Weights of a small GPT-style language model, trained from scratch on English Wikipedia.
Size: 9 layers, width 640, 10 heads of 64, vocabulary 12462.
Architecture: LayerNorm before each block, learned positions, biases, tied embeddings.
Training: a variant of Adam for these matrices, 654M tokens, 9980 steps.
Each number is 128 + 32 x the weight over the matrix's rms, rounded and kept within 0 to 255. Layers, rows and columns count from 0.

# layer 3 MLP down (transposed), 5120x640, rms 0.0119, rows 1758-1782, columns 128-191
[[136 170  84 124 194 169  45 186 169 163  99 198  45 160 179 173 118 129  81  96 169 135 200  30 137  35 146  94 128 133 222  31  61  90 171  76 100 155 127 118 171  93 148 137 226 156 215 165  98  64   0  59  83 138  66 120 243 113 171 132  70  98 113 113]
 [139 114 135 120 143 108 155 104  97 135 152 109  80 110 171 124  93 129 138 181  91 117 119 104 149 137 153 149  96 123 117 132 140 130 161 138 151 175 135  79 129  70 128 128 163 134 156 147 176 114 144 100 152 139 118  67 119 147  92 159 127 137 103 144]
 [123 119 129 143 134 128 143 139 136 127 126 124 127 115 127 128 106 133 129 135 129 144 129 131 123 130 125 140 128 141 123 129 117 131 144 119 114 121 126 119 118 132 129 123 125 127 128 127 127 140 129 140 138 130 125 121 130 114 136 134 142 137 139 138]
 [128 127 117 132 115 142 131 122 113 126 123 114 127 142 119 129 128 123 127 138 131 116 127 140 127 116 132 135 118 142 115 138 131 128 121 142 134 136 131 150 140 122 123 146 134 128 124 121 140 128 129 151 115 132 123 121 142 124 136 119 143 129 129 128]
 [121 140 145 113 142 143 127 110 120 131 128 151 134 140 135 133 142 122 144 107 122 129 146 119 139 123 131 127 127 143 110 138 137 109 138 124 133 128 144 111 131 146 113 131 145 132 135 135 151 125 119 125 124 132 117 116 123 127 116 107 139 125 123 134]
 [114  89 160 126 107 139 147 144 166 109  95 154  75  73 138 115 115 153  96 125  74  99 128 154 120 140  99 121 121 140 157 144 180 101 121 107 134 144 131 139  91 115  96 118  87 137 123 133 140 135 148 108 146 154 168 112 171 114 149 115 134 114 106 112]
 [255  64 178 106 117  83  19 158  90 159 144 185 136   0 102 222 115 214 255  31 248  63 154 188 185 135  68 158 115 180  92 223 145 184  35 226   0 249 229  56 100 148 213  74  50 218 255 105 182 255 255 175 118 106  86 124 127 201 129 100 230 143 169 115]
 [114 110 112 103 158 194 123 110 188 138 181 136 194 150 143  93 115 103 154 118 131 129 111 128 116 151 116 162  94 164 139 153 177 155  88 148 107 130 119 125 119 144 128 148 190  86 155 124 145 176 121 138 141 166 106 120 124  93 107 123 111 119  86 133]
 [133 122 126 110 132 139 120 118 147 125 112 125 122 128 132 119 126 135 131 122 147 131 124 131 111 118 110 134 120 136 136 118 129 131 119 140 113 129 121 124 127 144 129 124 110 127 136 135 140 121 133 121 125 123 137 117 117 133 126 129 131 133 131 130]
 [101 109  87 110 136 119 106 120 132 117 127 149 114 130 125 138 139 135 139 140 115 144  91 129 130 163 150 132 133 112 141 138 136 127 163 124 132 126 133  88 133 127 107  94 121 104 132 121 124 107 123 123 141 150 129 120 142 146 114 136 127 118  85 142]
 [139 108 149  78 103 155 133 157 117 131 127 132 190 146 160 134  88 143 134 146 125 147 139  92 162 105 140 100 165 127 168 152 128 155  89  92 136  78 115 130 108 145 130 165 137 106 143 148  95 112 115 112 127 113 164 166 124 141 120 112 128 111 126 110]
 [123 123 138 114 125 143 141 135 121 121 122 125 155 129 128 132 126 138 125 128 154 135 117 136 102 133 126 137 123 123 137 122 134 110 134 123 123  92 126 122 134 125 140 132 109 116 126 128 128 132 150 143 121 118 144 118 126 109 128 123 115 109 123 116]
 [179 200 166 152  95 255 178 184  98 108   5 255 148 116 168 185 157 255  75 152 161 103 199  99  90  27 113 135 133 161 103  98 160  60 147 173  89 255 206 151 199 156 106  90  25  68 122  65  20  96 125 184 255  50 220  29 132 204 106 177 163 164 139 137]
 [130  79  88 147 158 161  70  71 144 179 161 192  62 180 154 152 127 136  91 141  99 149 144  55 145 157 109  15 108 150 152  84  33 176 214 105 103  86  95 129 128 182  90  32  91 107 117 101 139 128 194 121 112  19 144 165 156 153  93  59 152 190  91 133]
 [141 137  91 135 116 140 135 147 105 140 123 111 137 155 106 145 127 131 118  99 111 153 120 130 113 111 118 139 132 165 129 122 123 148 122 145 116 114 130 133 129 109 122 120 111 154  88 103 109 116 100 110 124 121 115 149 117 149 123 124 118 102 121 122]
 [127  60 110 200  50   6 187 176  49  77  51 135 150 112  75 145  86 128 162 104   5  92 203 144 143 154 126 231 249  69 133 255 134 148 194 201 121  92 156  49   0 255   4 172 245 162  70 166  86 255  72 205 171 175 199  51  23 251  92 225 164 251   8 186]
 [132 137 137 141 119 122 152 134 133 124 132 123 129 134 127 125 114 146 132 128 141 130 130 136 135 129 122 138 136 122 124 122 139 138 119 130 125 115 114 131 122 145 133 124 129 134 130 137 128 117 123 129 148 134 123 131 128 118 118 128 124 122 134 121]
 [140 138 128 134 123 132 139 122 128 142 124 116 129 125 129 124 136 133 124 126 137 122 127 145 113 135 132 140 135 138 123 117 134 130 119 146 123 127 120 120 116 113 131 126 120 128 143 121 133 122 134 117 116 130 134 128 141 140 121 145 122 126 128 129]
 [121  53 137 115 132 146 148 135  92 144  35 155 124 145  90  28 139 193  54 139 137 159  12  82 140 135 202 152 114  44 118 129  76 152 186 111 144 165 154 228 109 141 139 182 143 148 114 136 155  67 174 145  74 121 121 116 185  75 147 135  45 117 179 143]
 [255 204 182 189 110  36 123 150  66 152 122 131  96 194 169  45 255  74  96 174 113  87  75  24  99 118 159 121 159 153 164  66  21  82 147   0  78 117  72  38 119 132  94 131 127 187  83  98  49 101 141 151   0   0 155 188  58 153 126 151  20 118 183 102]
 [120 139 118 140 109 121 126 139 123 118 117 122 131 134 119 123 132 127 119 133 113 143 131 139 106 120 134 151 132 100 143 127 117 105 106 138 130 125 126 117 102 121 130 134 127 136 115 129 130 138 133 106 126 141 112 112 137 129 128 138 116 137 138 133]
 [130 220  83 140 170 148  84  95 103 113  75 136  87 224 115  63 117 163  43 124 157  72 164 126 135 167 215  40 189  76 131   0 187 145 133  79 164 158 171 134  39  89 184 126  93 153 127   0 122  61 165 135 166  25 132  17 153 160  92 137  85  72 122 107]
 [ 92 146  60  76 189 105  40 198 136  65 158 157  34 107  93 172 114 111 139 179 157 122 194  97 155  31 229 119 218 134 129  25  99 155 100 122 136  35  52  66 112  91  88 177 127 101 126  46 185 160 138 116  80   5 161 131  91  90 241  75 163 120 131 192]
 [134 111 114 106 117 130 148 121 133 118 112 117 138 120 124 131 110 130 118 142 140 125 106 128 127 126 138 136 137 125 110 134 121 113 133 124 117 123 119 116 129 122 126 118 130 126 141 112 120 110 151 139 117 115 141 145 137 126 134 150 119 118 131 134]
 [ 84 109  32 132  99 166  68 140  58 169 200 144 108  78 118 139 134 199 236 142 179 146 185  80  69 213 111 212 103 223  25  89 230  83  99  83 170 116   2 101 176  88  64 158 109 136  66 152 187 109 166 126  86 108  89  25 215  93 142 152 136  60 134  59]]
# layer 3 MLP up, 5120x640, rms 0.0173, rows 1759-1782, columns 128-191
[[152 125 147 114 138 209 145 116 133 124  95 146 107 119 154 141 110 133 122 148 128 106 142 140 152 146 149 190 121 152 136 135 137 101  92 112  75 102  80 128 131 130 104 172  88 128 122 168 122 124 105 114 108 113 180 184 108 130 121 124 149  89 184 126]
 [ 88 128 141 142 168 111 162 133 131 137  99 137 146 136 122 178 129 140 120 113 124  64 113 104 117 150 150 123 133 136 130  99 152 163 151 166 107 124 113 129  90 127 138 100  79 122 142 140 100  98 115 117 137 137 124 123 117 133 112 138 137 151 113 114]
 [157 113 164 122 114 121 135 134 117 128  82 133 136 122 158 177 157 138 109 125  77  74  79 168 131 139 182 112 120 161 131 113 100 149 108 138 116 162 135 155 122 131 103 133 113 163 120 140 177 112 145 117 121 151 124 157 126 122 136 122 103 129 128 123]
 [154  74 139 103  97  99 152 118 158 132 125 142 130 100 123 110 118 125 124 124 107 105  97 165 180 146 140 116 137 147 118 153 143 151  94 140 119 135 156 153 154 111 135 150 124 118 125 150 159 135 119 146 158 125 140 115 119 124 131 161 177 143 114 106]
 [117 166 118 123 182 140 145 125 142  94 101 177  99 113 159  87 160  79  92 121 160 112  93 173 128 134 101 115 129 124 142 163 101  99 165 171 120 126 101 103 142  94  61 152 120 124 103 174 106 164 134  86 160 139  69 127 113 134 155 150  90 127 134 111]
 [237  33 225 174  87  73 156 104  91  83   0 132 131  84 157 239 113 199 138 210 110 113 136 164 128 142 111 150  93 181 141 190 148 194 121 111 103 114 110  63 160  98 144  89 111 187 147 101 149 183 140  85 160 135 208 106 164 135  57 109  96  85  35 128]
 [158 118 164 104 120 175 129 106 129 163 163 127 148 101 132 178 126 110 122 118 159 113 153 130 155 136 144 134 161 146  86 204  94 145 162 113 132  92 115 145 141  96 114 191 142  72 115 109 197 153 180 137 138 138 104 147 115 147 108  99 114 115 182 111]
 [144  92 145 115 118 160 129 115 129 118 148 142  83 146 118 131 153 106 135 123 134  78 136 114 180 149  82 122 161 141 140 123 127 165 170 132 117 124 124 151 126 119 115 115 120 109 131 127 127 136 107  74 112 135 101 132 110 120  85 111 133 113 152 104]
 [152 130 162 121 133 119 122 142 149 104 125 114 129 149  97 127 180 121  97 156 145 106 106 141 154 109  92 100  76 144 180 112 128 129 146 132  98 166 104 132 168  83 102 170 143  93 102 118 126 126 121 132  56 137 124 165 146 154 103 101 112 152 122  89]
 [ 87 128 133 104 115 141 136 124 140  98  68 141 153 139  95 124 125 157 138 160 151 112 104 144 143 138 120 142 138 133 139 133 111 178 138 149 151 172  70 110 157 126 134 146 132  75 155 151  82 179 165 138 153 132  90 173 154 118 113 121 185 121 131 113]
 [104 132 134 125 157 132 122 138 107 115 166 107 109  97  70 127 118  94 164 171 110 128 126 123 134 100 156 110 116 135 143 152  84 129 109 149 109 108 117 109 142 106 101  94 150 176 101 154  89 136 162 131  97 122 119 171 108 144 146 134 103  95 101 122]
 [ 87 140 240  84  94 121  52 176 145 133  94 111  52 147 165 179 226  31 164 128  37 144  90 107 134 187 137 125 142 187  80 170 131 124 131 144 189  94 110 157 111  92 212 175 157 150 159  91 160 251 161 177  54 120 124 191 116  81  98 115 134 107 118 115]
 [ 58 129 138 145 160 143 135 202 118 175 151  60 165 153  86 146 156  94  58 174 108 109 116 163 117 122 158 113 162  94 105 173 150 172 121  90 142 161 147 146 102  36 113 122 112 119 109 105 132  99 198 201  83  79 206  87 177 151  87 179 115 183 138 132]
 [114 117 147 154  84 129 135  42 122  96 125 150 112 109 149 157  92 112 121 139 116 145 156 127 100 136 113  89  86 160  92 110 114 136 117 124 164  72  99  81 122  85 118 125 139 129  72 113 153 146 122 107 125 118  90 127  78 142 160 144 188 122 133 141]
 [110  82 255 135 136 139 215 119  92 128 130 172 123 214 207 113 195 136 215 116  39 140 188 149 172 155 134 123 123 113 101 183 140 118 135 101 162  76 188  84 156  92 130  33 123 106  96 123 121 143 111 165 121 105  68 133 120 133 122 107 102 115  65 169]
 [145 119 122  99 136 146 119 118 127 145  89 149 104 156 108 179 119 160  99 134  99 112 122 176  22 119 144 118 124 140 142 132 136 138 110 134 108 130  85 137 165 105  84 124 117 138 144 130 187 145 118 172 124 122 186 151 110 144 138 117 168  91  85 108]
 [140 142 119  79 107 121 162 163  99 125  87 133  96 144  77 134 165 117 142 116 123  87 117 136 119 137 119 159 158 143 132 158 142 133 122 127 106 132 125 104 124 148 103 140 125 152 172 156 144 149 127  80 144 132 143 103 121 122  92 102 112 112 152 107]
 [ 81  80 101 145  66 133 150 213 180 151 130 120 168  87 196 152 125 114 174 188 123 101 164  94 105 189 123  69 153 164  95 119 133 147 112 187 138  82 195  67 101 121 127  79  69 143 154 130 143 126 143 174 147 127 119 143  94 167  62 167 130 196 103  82]
 [126  86 174 134 154 147 149 103 129 118 186  96 143  84 130  95 183  64 170 146 111 143   0 131 117 123 108 164  98 154 102 182 139 214  94 167 130 203 133 176  91  74  68  82  91 112 110 114 136 136 142 111   4 139  95 175  75 167  97 163 138 110  84 102]
 [137 128 185 118 114 120 143 122 106 113 116 134 137 118 139 138 117 173 165 118 100 122 139 129 136 124 175 113  83 127 138 133 129 173 126 116 110 174 134 101 147 147 122  81 125 109 119 137 104 108 149 124 132 127 158 175 131 141 120  97 112 102 127 139]
 [141  45 108  76 156 138 143 114 144 118  91 141 118 104  61 230 106 110 202  82 142 129  97 136 134  82 143 157 131 125 125 143 127 144 193 128 106 153 123 122 178 102 143 195 161 111 168 177  85  79 133 123 150 227 100 203 129  75 167  83 126  81 129 118]
 [ 66  81 101 141 145 113 143 151  82 112 113 134 136 138 109 156  95 121  98 146  65  80 142 192 106 129 119 131 132  50 119 158 174 111 158 129 204 223 200 121  80 134 167 103  70  76 118  73 163 161 185 157  51 180 255  64 173 148   0 140 164 197  73  75]
 [170 109 110  82 128 156 117 121 110 133 161 120  98 128 142 135 101 137 122 110 113 156 114 119 143 152 106 109 134 113 142 118 177 129 130 131 156  85 146 137 152 117 110 124 124 128  78 121 126 130 106 152 113  97 138 104 130 115  95 119 149 112  96 110]
 [147 131  86 129 197 255  80 138  97  60  75 132 108 101 100 106 115 178 106 210  98  59 103 145 146  69  97  55 107  87  82 181 108  87  94 154 177 183  88 197 104 106 103 138  56  90  67 129 120 157 111  26 159 136  67 153  88 136 105 172  74  36 103 124]]